Each number is 200 + 20 x the weight over the matrix's rms, rounded and kept within 0 to 999. Layers, rows and columns count from 0.

# layer 2 attention key, 1024x640, rms 0.0405, rows 1015-1023, columns 480-639
195,181,243,181,198,183,216,188,199,189,203,205,214,188,216,226,235,224,188,179,214,189,188,193,200,227,179,219,210,192,196,224,180,183,244,195,220,172,210,199,183,202,158,225,211,204,211,229,210,211,206,178,187,205,214,187,209,224,193,181,219,203,234,215,178,191,189,182,211,211,205,165,202,199,214,220,193,234,190,223,222,192,173,172,187,199,188,182,191,192,183,176,232,172,184,220,178,206,175,179,188,212,213,192,218,197,226,201,211,189,217,216,168,192,185,197,181,225,204,212,168,210,188,189,144,188,222,170,191,242,210,160,199,206,209,175,212,200,198,260,202,214,188,195,223,210,187,190,188,199,220,185,228,215,203,205,204,190,175,210
158,190,206,246,206,214,210,181,236,201,197,180,236,178,209,212,222,210,193,191,217,215,227,188,163,194,168,190,186,194,168,199,215,207,235,239,172,208,229,213,192,178,184,190,192,228,211,210,233,205,179,200,211,206,200,177,179,244,203,198,194,169,173,170,192,216,186,216,211,190,219,200,201,208,194,205,188,173,199,195,226,164,217,185,220,222,209,217,225,177,205,210,205,214,201,214,200,215,200,245,205,222,230,193,206,215,208,180,180,232,192,178,206,216,205,199,221,225,185,214,208,196,172,174,208,181,182,200,202,193,232,208,222,185,172,181,238,205,237,224,208,186,170,204,144,199,223,184,232,180,201,200,170,221,214,202,168,181,192,195
176,242,213,152,160,165,186,168,203,185,215,208,189,231,201,210,190,220,191,228,178,214,230,226,170,216,182,218,217,209,169,158,222,165,185,186,171,199,202,190,180,211,227,169,164,204,197,166,213,210,248,189,191,165,201,211,183,200,223,179,177,207,185,235,177,182,223,234,196,149,212,217,176,209,188,183,213,196,219,199,192,171,175,196,237,197,197,207,193,179,203,183,166,205,232,208,226,143,195,187,245,201,202,184,158,202,206,182,172,217,202,151,175,217,227,215,207,221,197,196,206,206,164,205,236,215,197,213,227,228,188,228,200,228,219,244,189,181,176,173,184,206,177,211,188,185,231,195,227,215,196,202,199,181,225,219,186,172,201,185
208,228,167,211,208,212,199,195,222,219,189,212,173,211,223,242,215,186,208,216,198,248,208,237,198,183,212,195,191,216,174,214,202,226,209,237,206,199,186,196,200,215,194,211,212,243,195,220,241,196,208,221,172,213,213,165,154,189,177,186,202,212,229,178,189,226,168,218,219,176,192,198,205,198,218,190,198,206,222,210,195,210,217,170,189,221,196,211,183,218,184,193,229,204,220,195,175,190,203,209,221,215,217,223,200,202,236,203,205,248,199,167,200,211,189,198,193,178,199,200,211,248,167,197,178,196,242,224,208,186,171,205,209,189,199,190,177,226,227,213,220,200,186,196,181,169,190,214,209,211,219,207,168,198,198,193,229,220,185,188
189,201,173,195,208,212,197,214,193,176,191,199,189,210,200,169,191,209,181,235,212,189,211,200,198,180,196,201,204,218,180,209,193,205,218,174,239,223,222,216,195,203,171,154,194,206,205,189,192,197,205,194,202,200,205,185,195,170,211,215,185,204,237,207,207,224,208,201,194,234,219,169,219,227,193,163,186,199,187,220,208,189,200,186,178,188,179,209,216,254,234,213,191,208,203,193,185,188,209,193,199,256,193,225,170,179,198,231,192,194,196,228,193,196,191,188,177,241,219,216,193,214,213,225,190,183,221,196,193,192,194,231,213,169,183,226,219,190,190,237,224,190,220,202,246,191,206,195,207,201,221,162,197,201,218,204,213,200,212,178
206,206,209,208,246,221,194,214,175,163,242,166,206,178,211,187,216,160,204,186,224,223,226,246,232,208,168,184,207,208,194,183,210,193,220,219,221,208,189,195,184,202,194,177,190,218,194,193,190,204,221,171,201,214,230,209,238,218,187,203,171,160,245,183,216,188,218,188,205,206,188,177,226,218,205,185,206,204,178,193,205,202,203,179,216,194,233,214,197,210,184,170,217,197,202,202,218,240,226,234,195,193,202,207,132,242,165,191,197,209,226,200,200,179,197,183,149,201,232,221,177,188,182,190,190,217,224,212,228,222,255,208,229,219,193,178,184,170,185,209,248,208,179,202,189,165,168,221,203,199,203,196,191,204,187,192,196,216,189,204
202,216,156,237,181,184,201,219,232,234,192,223,220,190,229,225,208,218,173,168,192,221,210,213,216,190,233,208,195,177,185,211,219,226,200,166,224,161,216,179,201,172,197,214,178,183,214,210,187,192,170,205,232,211,212,179,172,196,213,188,200,197,221,197,170,198,167,187,184,219,197,188,202,191,199,160,187,248,197,202,200,227,197,194,190,217,176,197,224,187,215,179,222,226,225,210,187,228,168,156,235,171,213,185,191,187,186,179,200,247,222,246,184,198,186,193,218,244,237,200,219,183,181,191,222,230,187,199,206,211,202,186,195,198,242,187,185,199,188,184,215,209,178,187,189,172,211,194,201,193,180,199,200,238,227,217,188,165,213,236
198,189,203,204,194,203,190,185,203,190,195,222,162,185,218,209,165,205,183,178,217,233,184,203,190,189,169,204,168,209,202,211,183,179,159,219,179,208,202,224,201,216,220,227,173,206,182,205,178,218,218,227,173,215,210,198,208,178,184,222,217,175,198,199,214,229,183,200,174,185,224,173,186,194,212,204,190,185,236,185,198,190,249,224,197,202,197,207,192,183,199,198,230,166,207,203,215,181,167,218,154,187,200,241,198,229,179,223,200,173,177,169,184,199,199,217,207,184,203,201,191,199,250,169,212,190,176,211,169,203,219,204,187,211,201,184,185,202,174,155,173,212,195,207,167,209,204,209,182,194,203,211,181,197,194,227,186,198,209,172
221,224,181,205,219,229,209,214,183,200,200,197,198,223,218,214,195,192,211,200,217,162,184,238,195,238,200,186,167,176,177,220,214,215,181,195,214,246,171,202,223,200,171,202,165,200,240,199,207,184,197,215,235,209,236,187,175,214,194,230,207,161,225,191,202,191,213,216,200,205,210,162,197,199,214,184,206,162,198,202,249,227,169,216,164,186,184,223,212,200,240,186,192,190,208,195,192,201,187,183,213,195,216,190,211,160,176,209,176,212,174,223,180,243,190,201,185,201,200,231,224,182,181,180,181,198,190,212,198,178,233,223,176,204,208,228,195,176,217,200,204,200,194,198,221,199,218,192,224,163,195,205,182,193,208,235,217,191,224,184
# layer 2 attention query, 1024x640, rms 0.041, rows 1016-1023, columns 480-639
166,198,209,242,205,208,223,172,215,191,196,196,226,191,214,205,202,221,197,205,217,212,219,200,179,186,154,179,190,205,167,200,228,211,236,247,163,210,204,217,203,185,182,198,182,228,214,220,210,202,193,203,214,191,199,192,194,242,202,200,197,178,190,187,190,207,173,215,190,191,230,206,200,214,188,197,187,174,207,185,226,201,224,181,218,225,207,219,203,159,212,191,194,215,196,201,196,202,203,225,197,224,208,203,221,221,219,188,195,217,199,192,183,209,216,206,219,212,178,200,203,200,182,165,221,198,181,221,206,181,221,215,205,181,151,163,219,205,230,209,185,187,172,216,167,197,214,209,229,185,211,180,179,227,216,206,180,172,202,229
182,241,207,172,180,165,200,167,215,184,207,195,183,224,212,201,196,220,195,218,191,199,218,215,181,217,194,222,221,198,186,168,210,162,209,193,185,213,194,174,187,208,229,178,164,216,208,167,203,206,259,209,192,171,196,217,196,219,233,175,199,194,212,232,176,200,217,219,204,160,193,221,184,214,179,193,207,218,186,212,211,173,190,197,227,193,210,213,175,197,195,179,179,207,236,214,222,156,208,187,223,193,189,179,166,198,187,196,186,212,227,164,176,218,224,183,204,218,202,202,206,207,167,211,245,199,201,218,235,220,196,211,203,219,238,215,193,185,177,182,195,211,170,208,198,186,224,177,218,229,190,200,204,180,214,212,184,178,201,189
209,223,175,200,209,211,188,202,225,217,191,209,187,210,218,240,208,173,196,214,188,233,214,236,191,206,219,189,192,204,173,201,210,234,220,220,219,208,194,206,203,218,198,217,196,241,191,214,246,186,201,206,175,208,192,164,160,174,193,195,221,202,224,182,196,212,165,204,214,176,196,191,211,203,220,186,200,222,198,198,219,204,218,187,182,215,201,216,173,214,184,200,219,202,231,198,199,202,195,217,217,208,228,218,211,191,222,188,201,236,192,169,205,203,207,190,179,190,185,189,211,233,172,200,190,200,241,194,210,179,172,208,206,193,194,195,189,230,215,225,226,183,196,185,164,179,202,229,210,202,208,204,172,205,200,202,241,207,175,172
173,200,176,201,197,201,189,214,206,179,190,210,187,196,197,172,198,226,165,215,183,194,199,167,204,168,196,199,207,216,184,199,199,208,207,175,227,207,224,216,197,225,173,167,195,206,183,211,188,200,201,182,195,201,200,192,191,175,199,228,175,190,221,197,204,211,212,187,194,227,214,181,230,193,182,182,188,213,189,212,195,173,188,196,189,179,187,213,210,244,231,200,197,205,225,209,195,201,191,185,184,242,200,219,169,175,192,222,181,194,194,234,215,194,189,207,168,234,206,233,206,193,220,217,196,176,213,183,198,176,199,209,205,168,196,220,205,209,179,235,220,187,218,205,236,186,208,202,205,203,220,175,196,203,195,182,213,198,216,166
201,232,204,214,237,226,187,239,177,195,220,171,216,203,213,193,194,172,224,197,217,232,222,240,227,208,174,190,181,227,185,183,193,197,213,195,216,207,202,186,193,194,202,169,186,233,203,179,198,207,219,163,200,206,231,204,237,218,201,211,183,168,236,210,214,182,214,181,203,216,189,192,214,215,208,201,212,217,177,200,203,218,199,180,192,195,225,188,212,215,218,180,206,208,209,196,218,206,224,236,179,196,182,207,147,222,176,184,177,219,223,201,209,168,215,181,157,214,243,200,174,179,201,186,183,225,218,215,216,222,251,215,205,221,193,179,190,163,196,214,229,204,193,211,194,176,171,226,202,202,198,206,198,205,202,199,202,207,190,186
195,210,179,218,186,185,185,214,236,223,196,216,226,186,220,231,204,210,181,170,203,222,208,212,207,196,224,191,199,167,215,194,215,230,205,180,232,199,215,186,196,179,198,210,180,171,217,217,186,188,180,187,215,219,219,208,198,209,221,188,195,197,221,203,179,191,174,179,177,227,195,191,177,195,186,156,195,232,190,190,192,227,201,191,190,210,193,197,203,190,211,201,201,245,219,199,195,206,169,160,218,179,200,211,195,187,190,175,192,226,222,243,178,189,211,210,208,208,235,218,204,190,180,201,219,213,188,191,204,210,210,188,183,206,228,186,181,203,213,178,189,202,178,178,186,177,214,210,209,199,185,186,190,216,211,227,209,171,211,237
188,184,188,205,193,209,189,200,196,203,202,216,187,200,219,225,166,199,207,182,237,218,168,188,194,199,186,208,183,222,201,213,178,165,175,213,194,205,203,210,201,211,203,228,177,219,201,201,188,213,207,216,168,206,218,191,199,206,197,222,222,187,188,188,208,227,203,200,186,175,210,176,201,205,209,183,187,201,219,192,192,161,241,231,188,202,196,203,198,193,206,213,215,164,208,214,206,203,181,215,181,198,207,231,213,223,178,224,206,177,177,182,203,213,206,190,210,200,198,204,196,209,253,179,215,177,186,195,182,202,221,205,193,209,209,200,200,205,189,163,198,217,197,196,182,212,199,214,172,213,192,214,177,177,197,229,199,203,207,170
236,229,198,209,224,229,202,219,191,193,217,193,194,234,207,219,194,196,230,206,209,164,184,216,193,229,206,192,201,168,178,216,212,207,159,190,202,243,175,204,224,216,172,203,167,187,233,203,202,176,198,211,227,203,238,203,174,219,198,242,201,165,217,202,189,190,211,205,206,187,213,174,216,206,200,202,209,177,197,210,247,209,170,212,164,173,174,227,217,219,237,176,199,187,218,187,188,202,186,184,216,196,194,197,217,174,192,201,178,220,181,217,173,232,199,184,180,198,204,231,221,173,175,183,190,200,212,225,180,155,239,208,173,214,206,234,189,171,209,208,206,193,188,188,195,203,192,198,221,161,199,205,192,199,201,212,223,191,219,193
# layer 2 attention value, 1024x640, rms 0.039, rows 896-897, columns 480-639
243,214,183,178,210,198,217,206,228,240,257,200,193,160,199,217,233,211,219,206,158,186,157,173,194,214,278,233,222,196,172,191,228,214,202,247,183,217,238,233,180,258,170,199,152,194,182,178,208,208,181,181,237,233,186,156,204,250,250,225,188,248,178,208,152,203,185,218,170,169,180,203,204,115,204,211,179,201,197,213,230,210,240,165,227,220,195,176,179,208,211,187,235,256,208,213,206,202,181,166,242,237,220,167,202,202,248,171,184,156,207,216,209,226,220,183,302,189,186,211,185,166,171,222,158,192,224,208,227,172,189,218,212,202,169,212,183,177,226,216,215,182,171,171,194,201,205,199,192,231,240,185,230,220,183,204,200,263,166,215
151,187,213,192,212,206,164,203,206,183,217,215,193,206,220,217,198,173,197,189,181,144,229,191,210,214,153,195,222,203,203,169,212,191,190,217,178,190,248,207,195,194,163,166,229,150,186,214,191,188,202,176,175,180,202,187,188,174,226,228,207,216,204,254,208,234,191,176,224,191,193,180,173,173,224,195,221,231,180,168,212,216,206,189,208,171,192,220,185,187,160,200,214,233,218,191,199,206,232,196,224,194,160,220,201,224,150,202,173,181,210,187,213,169,180,215,222,171,165,147,231,222,182,212,183,178,197,203,230,189,223,260,179,188,204,184,194,159,185,233,160,180,135,201,182,203,217,208,215,183,162,216,258,182,201,221,209,193,195,166
# layer 2 attention output (transposed), 1024x640, rms 0.0361, rows 896, columns 480-639
172,175,210,207,209,163,196,209,187,178,241,187,218,207,234,231,214,204,184,150,206,220,219,156,230,202,182,235,170,198,209,199,197,191,207,190,202,168,193,226,206,165,219,214,205,174,207,209,212,169,212,181,156,187,178,208,174,185,187,169,175,209,207,198,193,201,213,200,201,194,213,232,216,197,201,191,215,164,205,184,193,184,177,206,202,197,207,187,195,194,192,180,193,216,215,207,208,245,198,218,198,163,218,227,190,179,174,224,225,193,190,217,194,182,176,201,172,197,234,173,206,205,228,188,238,193,207,208,196,172,200,211,209,213,227,177,176,224,222,197,198,177,198,200,207,207,196,206,215,206,220,208,198,193,236,175,168,193,220,207